Part of a small language model's weights: capped logits.
Each number is 500 + 50 x the weight over its row's rms, rounded and kept within 0 to 999. Layers, rows and columns count from 0. Numbers have three digits each. The size before them is the row's rms in percent of the matrix's.

# layer 10 attention query, 448x448, rms 0.0616, rows 28-63, columns 0-55
099:448455531448562407558469491563512515504496524519479569440540456436576445389530423453450469568429535470458576512506570599512503523506494509458523479454532502490524596533
102:478471514552575489505605514578447549521531510484471516454472552459479444465459537504469465427464499513505505576517471457436553524467572471437487525545444556416504495466
117:495499445451577488465501468453399436542609474503476553533598516481582446554423555528517562612604477483504519521351474487456452442464448565438492538536505541487541475466
115:474466472613489443549499438417423544559445519575536545505497486520497437523610586482508481442586507487492545610461442424481538472542601449491475469459547502513510567565
082:473486563583492478439534458503515517505556569528504464489570548524536474505448532498541377468613549548451517498522490556535495542429479546452597486439479537587504619446
080:506520433367481520550556526554496595502576511408476441527559562462492496530413520414495485529423533452437518589575552530533463560459522450490485516531357400458470489463
080:534452507448511376451504540599506416497436512407520379427463438546522538478519460396421570498474402520538549538563512408481617485583475424523477528588539464436470486538
074:458468514495573494496381436423507424491540501407502499554527455513529495480494443429548563478448456460615427496407568498433499451560586472479536434593478496523468499466
082:484530409437546521566472519551481444483475522497549349485480465490576434485552499550498536567488470468475499526527540525459465478506458470486558584485381449371572525516
079:416517508408554500549485562530538402381498525541609507448387561463578471565518416582619464502546474483444549550578479563437624488549491536558456574595457552594435537544
075:436460509520496496477492436442491543410454563524424574536539600496631525520501494536500427537582505498457453469552502433529523473533442509422441489503453454512516492527
077:458556568516533475494515441486553414520474524499517525504490532477469487472488477462516447430470479505501621626561489491510483448462476483522487525460461549525456554455
079:500597427537488511553532463503458511470644525586483597473448467465455498552474460545493435498508478521437479523458448446568474443403568456447491535485522610553506483527
083:586536463434515462527470439467426583471550450580596589489481505619580428507562461579449493456489524476473594427474554561496534514468579533546517512505510452462462503452
085:523587488530492507486483312481517484451505396513535482448435552474555516498539500594471500503546587486402506397423549600505451491559531515512514470349476492540565458509
091:533486467450479509572557455480504530435478453502536557512468543492491473527416473506520474509535455604411507432442491470491452495495387486485522511546523431378499347495
086:466414565494469462452529517485526551489537411604571551454539456520556622550489474493404528512539434555481523441423494381499534477540568494465588494475540411502537513594
090:469508472419559564547585501496558508465524579531559531504511464504582533494448500515532536432474473471525524609420484529420430498506531495491536564441453496602459529459
086:461366557517491448513546542520485510469447443570514447555425445497479466429544487402461472450485592498616385570449453512488498469517572579548508642497557546555437519507
092:556432547447482505557592476482508480611639535493537509566512465435514480481384465534485574451493531527600416497487525461425456511476505522563516514493553523503490504457
097:500518519515467561498515551572396440560425549463495445474576527540416466517438459512469489514461478535510527579541451543501540463508428538385521528529443521442520560514
094:479505546421582547508529471554576566479512489493505427535560440449455456525521409456568445419512546501417421484556525545457415496520449432505522514544494472533642514454
098:476573533508567485456574481557496444540458518383540547544578476561439517500481535575450524566488419468483497445491504514534458465475415416464527544481532507478560457546
101:540429482551484474439507507430546489535503540408526548467440433443482570509598570477457469411445488582487502483509441533527454611526527471574500490455518569416434584484
102:508506433551575467553507450518531495473509478448490618579495589508485552546460552464477582547495489509553478482574510496451566411519467505565428509469484537468471557533
110:546571407595552565528488511480536558493500438517452564419421491487499494464509518543516473566464517449459512555510563532436554560563627407586580478464501512560507465496
103:490579504476548568444477554524498498509495472464477472461484584457463537462478492538530541558480553496496513514548532552535578570541511579482439440547432444503389583469
102:510441570570494459508518534518512505425440493476494471590367518492495543635544521535543462538536470447535562523476491468542434430513642450551543454572536580539550541510
112:453482599464471457537500522511497552455457415434507497525506520473519478516477571439539426482422472508480488415530496450472545555455518430481540437581476492448583497379
106:462537564518441514488460386482516506466423428501479533478539494458486514490468460513476508402456524574427458483530534499498558403520436481432605494481496477521549490474
106:503442528435509518398524524590497486476449552494537473584445496441486552479593506493515395500454524522443539515430484492504414553444459432508502557454485512479492524476
112:481563503540456462428523472495427449464479508497574457467455597481466465545437493514427465586536523527414475519412511516581563490550512539466601508511514530453518498494
102:543453581453515533523451421455479419412537385563533394530481489422451464525476503440523540517477517514396499474421492474489533568416523533510513461577486506508510525478
110:545512544454502452498483502530479504523601503575465399531485515500419543496563464448394480464473604455487494465500569506508514591511626483532508496494480421448466486515
104:517577523591394486415541389562498456489541423555547487522548542533572502450557522459528525485467385537573441563452552527499537583516516448476444446533436484563503507484
100:445461483582552495490532445506544603465504534468475443469419509452463510544548548550535383452489470601459430553494514496482431493542506506526537553482560516523570458507
# layer 10 attention key, 448x448, rms 0.0616, rows 28-63, columns 0-55
107:449529407419433506552484499497422563529513417481468536466442586475593539463548517413491527607496458454488521470464446511482500448416551544472553466382522530448526496453
103:587444547523521493506496519552516455513430479496575498543493525533492520556470475526457488488431489472499542492601446418401576567462447530532375528519501494465494572454
120:493472570487524432465466443424399494584523443379508488473470513494574441483416589399474595600535485479487496479446474506502399582489561471497535508450504653476562462549
122:535534535554536429474468502452586366563494478501451464449506411576466526532585603452490502426542482473482365477509476560551508564527519503463446536532571536380612478563
078:475478515458541506556497534587548396502424530460595611464580444445431468509496481547508559596502555585471523488519541432402483489526408489519460514488493479526459493591
074:441406413395505499491475474556595367530502451541557622554458553519597473511455463515512470494463480548496579466471511451526504516490490503544505501469638565534498510441
071:431492546546586574549518524507565443409517506600609528392511549467435521607513570432477490521482507523516555531510435510541449494462485487494462536512467520541480484467
072:472502505483604497485581548508528476512493446419475511439525551451567613516491470477555527506403478504464611501535535503527516578457449452504578460442422408555576581456
076:477478508535422477500490510501534497458435487502425545502565460529390457492492516485551473495499392430559491561498489513560460598475478542581540537468481541574553409600
075:434542488487518504448499625535478467515546487566501544488456534516462464462472419545477540613562442450570477546485530484405551546556482517536524418434415543500492478498
076:554429572577453563510555490480595474462516405471533447525424532512554523409549568469512548445523553417531477533473545578628551547496521412528419583509595548407547537520
078:435482458516574578442456448558528484494540525508507513470496532498491435500499528588460622535514484437446510490554551513437487502448424507508530599523380530502574579443
073:500549478499502524500491473526508522596494522493526517467475516444509558567529463479520442507513510479481612487503494525573484462446467510473535468504497478483518570473
081:507479537545459545539411551545471456459569460511433471585578355481433463487481613605540526487474512469518440542444487443535535520553461529525502590511519501578451431456
080:493515510486520527564519557513517468359576530527514447537542428466459516399511507450471396427547447470457423542399372424443559454495542495480464508475500535527496389514
091:453510462504502373527558476441464606462498432489522571479574493528428486479537577570483498492630513518443430630567491475541542500540419397519467508449566529419491414502
081:463453454459433551383509501443478468346535395539632437479536455484491523519592460549553459517650514473565595534463508513498481414518536475548492404458469491523483434493
089:529488429541481429510542446552417541539448541603400571448485572508508525525451528416516535525515567529567511463487536504461488451535599564417493489567494523548511564484
083:510504497498526399464481494555481502558498446547576426489536554492515557489517499487501416538407451470442581397574514517416455471481537550468499444501540553537530563452
084:480452489480532395513512445528513482601445492447479534499368564537469505599477504529484551481472492516439486481577544513443535504510561500535466401514538530540581499409
090:516434580446460499549481507571461551552565445524401571521495512590511392529425544557490496460465567513465570590515542458485531396624572505557566560475522489518449629386
098:465465499466558503474534498491484532546515512493560554487507570438567511609420549535490540538586622502542557487410565510534485537587456519483604460594498539479555499487
092:494413588510582512493580372439405418447438531537530556491474547562433521545485522486422516456539525469541542401502493477465566509583470504496485594462436466480489458476
096:510484494452463437528549437588424470533440512484456539472490510478490464598477508395518473541496456554469529460543542403403515486399491632531562386465527538489473458438
103:467426443587563576635579492520559496519508529486514503633503458502512483587551504451500503528568552550446556493565527555528565510477513467508447441472588615575492396499
103:505418441583421488541583575455556390476577549503538536474501526465451563511616558457534524570514503487458625484497529561433548586446434501496475431586534570511563516501
110:535433454439572424482441526483461577419457527419520424502536449556568505519543552472498545434530432520549433441489505524497519555485445499589501518517427543482562567506
110:491401545528467486504455412450609396495488551438423472483516498520422515515467462476451429463485508486515448412505518464514466554494530521511616470565612524462571532526
114:470409513531516544489496418490497449476552550438508593540536538459383555562494412619487543551480577465499481482449561526631452533443487477482485452531545537559490508452
111:564432449607500506473499431500428597550498481546476495481447588530490456514495515520481550546495476568516542495530491494563552487572466523571491510556487503535480525390
110:537470492553539535476588465468451538432466479545574489484463475513509457469428468465528498473542556442510546524499419479543552502402441389532429488514474563506449519487
116:497526502612529454502431504525565443409475522563434531457495499422475497571448500501469491455573546511363483467516484513569505512532615631552385587479606552450495537526
109:501498502434484488461514461414508538476433423548555430539517510418477541425492396525539524573534514485502525515380435479451565476454534473516446502521499512505471527542
117:532529404411554506538535567524523512478595417583549515506462501496550553545499464502418542483485413459546569456509508437510485509436554548553488448578442495519522456539
107:542500544603530478478540499465493482499479438489600507585549594504538536526572583405453602478533467452553479508525558583582532492522457510533515513456490527477548409488
103:547489439539491548480487510529495556541472523504533436488440429675437460425490529548457586548479494492563421504528499487537521517498488445486506582449490419551526470521
# layer 10 attention value, 448x448, rms 0.0805, rows 0-20, columns 0-55
080:530471519511528539584482506527516534431450555462587525500465557500494387541540460497487416636479472549503495540497491449481438527486496478483528377403484508482435475516
090:424520611450466585497520582521533570482464498558588469463510597517457481539497483541489455530512491526475458470456516509456510537521489518597469487446416512504466608513
083:607480513493500449541469490447488532390492505466578575504422531519584466476520538498515513461431554509536391511509524487533533452416533550524396433418458411491454493517
088:485533447490540498476507478418446422558561458518473481453513534549501551512547407538499466565478464440449448504400461525472545451505528481553472518460498520490418562454
086:375514447550455527436478458519518551537387461524490478525534532518494550536557532475475516436510536521586479461458466558508537446452371534465501525565404537529505467510
080:528605482508603429500494477511433412611554479570437446514515552432565475618445522511457541491433508415365563507564471441504462437593534394540534550522446566532514481500
080:551543612440458512535464446518502472502513445477508427474586513399539495414509471570443443598498553526550407507473507526572524545466522491449597504496445445515583468497
085:501529421485411422548579492534455483506555554417571404537493471466526557445564426468433490581473519611477485536529575497543484487596504504566522498465485481524556495541
085:436536578537552528421513438517515477568478532452557449524503613390471542417519537431514526565519513477455531394504542608519567487527498474575453511428516511574633513538
087:478568427469474498505481467467441455452527471488555486527507510422585547553485441489485543571462538492469595551472510636521465536510519466572451595490494548497459490485
084:516472411476476532442528580539466466467502528429451554559474513486482427437483466509549538572537549504471485556433422427434491442496534569451443521368529432472428596453
085:510505594491566472489500505380429476485527452566513564516416442504543527407433561439542512500481475506514402412468515508539528575412497493452513466555413500456440429593
081:469458548514569612454525546516527509492573579545391421487443476482532535560490441482569576551494491473489470439454540494459464533469505585553482579494479384509594499486
077:497449455449569460545504518533461513478487544465520401549451418386464439481466500494501431466491501519433521435486550401489522475560477550521466504551403489501550522437
075:476471515507567518518526469528517546491462524519573496550555566588609440505555545479475432538448480431580519527468470463587486400510460567541491589504538589442474543463
082:517514555494614522490448516488508511497501592560494616471516485516554515453466566460541493562444553480548507511507518496530537499402581449527422504467526434532479472461
082:493469535423585518515490520472562539370643511536481502526466454493481570499486492525549487416545545500466457478505489546421533422512512512487475442500567526506487558500
079:482452475494466584573580514437481545493569509508495392513518566550502528462450465449475516496437574559563489470401448510550489488415600516619482445450522473461555511554
088:564501416531432438485500555450485447412548595497552408420474498454490487502513512490394535514546481497463535491522528535524508618529492598596562488509443556500515501448
078:446463500563516507509494516606474395399419511527510573548393490455453522490505456465420499558516483501522493429479539488407579484448442570506577519396508496490450517520
089:443537412447486476525560510403488543479571593434471424482483488498492452471454540502473521468563505584480556535486454549494430476533492420501520483383534512409374496536
# layer 10 attention output (transposed), 448x448, rms 0.0736, rows 0-20, columns 0-55
089:586447513484509435504512447486442493569479433525442513502494438570590477525438427486480523496542467478472472459546473462497493479522529499425546549566572494540559456501
092:490498376478532522563421489527495500447632525536447571473570426514532479512424602548553476507419493486428481497590508541524516472566477520480502520491513439523616514544
091:427541542416428521497497472583488540516494420558438458473563545553605549457484511539532495545585410472431505535542397484481519510557534534546707522456447476481482472497
096:464465571504472517561533622489533466417464484475533460517536593484484425482389460484560483504535452537374537476481584467503488411475530536442405507505594487505513481472
093:522480487477521398581486542505455524527568544443532552558508434501472508440506534547544526515502567516510461568527462500549543454525562369502436498497535432430542520498
088:451405489510436540479463529597417578541523444483393527416418552453482522519523482430516447461482519553534451490439509500478488459467470524485476434482475540422529509527
084:563526575571550489487532584405530534457452577528495571499504488545471439436543489507453520411533508497478495489585501458412427497517529417393500459442482475509482537430
094:489493590445452476414423486383616470444452468520389514425546504563525491491489495479497504458546549443564450516547469443503425480521534462476427508462531481551466477376
093:463438429466403560411487571402558515575515501490513529521602415535428530498526519354542526469495536464556438570492609464409444473493527491489526464556446474563491515514
092:469465465497491454445510514499563464460457544523516528486522448534483541554559488502508532453613653523537561475507468419458502480632425548531512413468569487560583528534
090:506504575561490454554594493512486551545443513564493511487515509475489539550521472519456439429461487482478513398486492493632420490549484455498508472593585496536476464489
092:496502497475392556544421479469473583574498551519433461453444503443501489686457553519461526543546458507388564500487472571587507497489491494467556527534451507557572504478
086:539475529469395509464548494445529554513433522460536469502537556568461447531504516502568501430441483591492471531460501524556552511524415510393554564408519542506550483481
082:453513472472487593501504495590530444468472481614546531351506504537436526455470470536431513452444533547585515465485505537457507513511542455474469572475523558441548518477
082:525523549506550456474509417557516519554510314507504385459507403453425560464423516537586580447554455537461487494434581556431531584519527493585497475552507544530527516552
086:517441511486513597538586485502558478579461504432549472524428480505431521559493533561577492524487489491570535477576532498494548586517425579516572438606458488519476517488
094:465483536481383440499551490532385418531490482434405498546451551602508405519436365451530465573411453540520551498565545470571458480457544490468552466529525513546424473482
084:581466503500536352494393483527402430512464412501485486579552432473514478463500463552505455493516378473546439426529574446529544644586485521402433552487429525442436485459
089:396552494567445599551603459585519604568498478529528536576390440453421478462528560435437487555504574458526553433550422452490471433506511465557499557508469579424431474467
084:485530475545516484575489488436496544521562511512523439530548378495480493495490548471465526542570558536419482519565468498531512548553547592530425595608547532601584484501
089:612474512526456528502530574602580504420443498592530597482548478547570554501457515455486552451381509433587437415465540405499579531509417552523514488525504494516464449486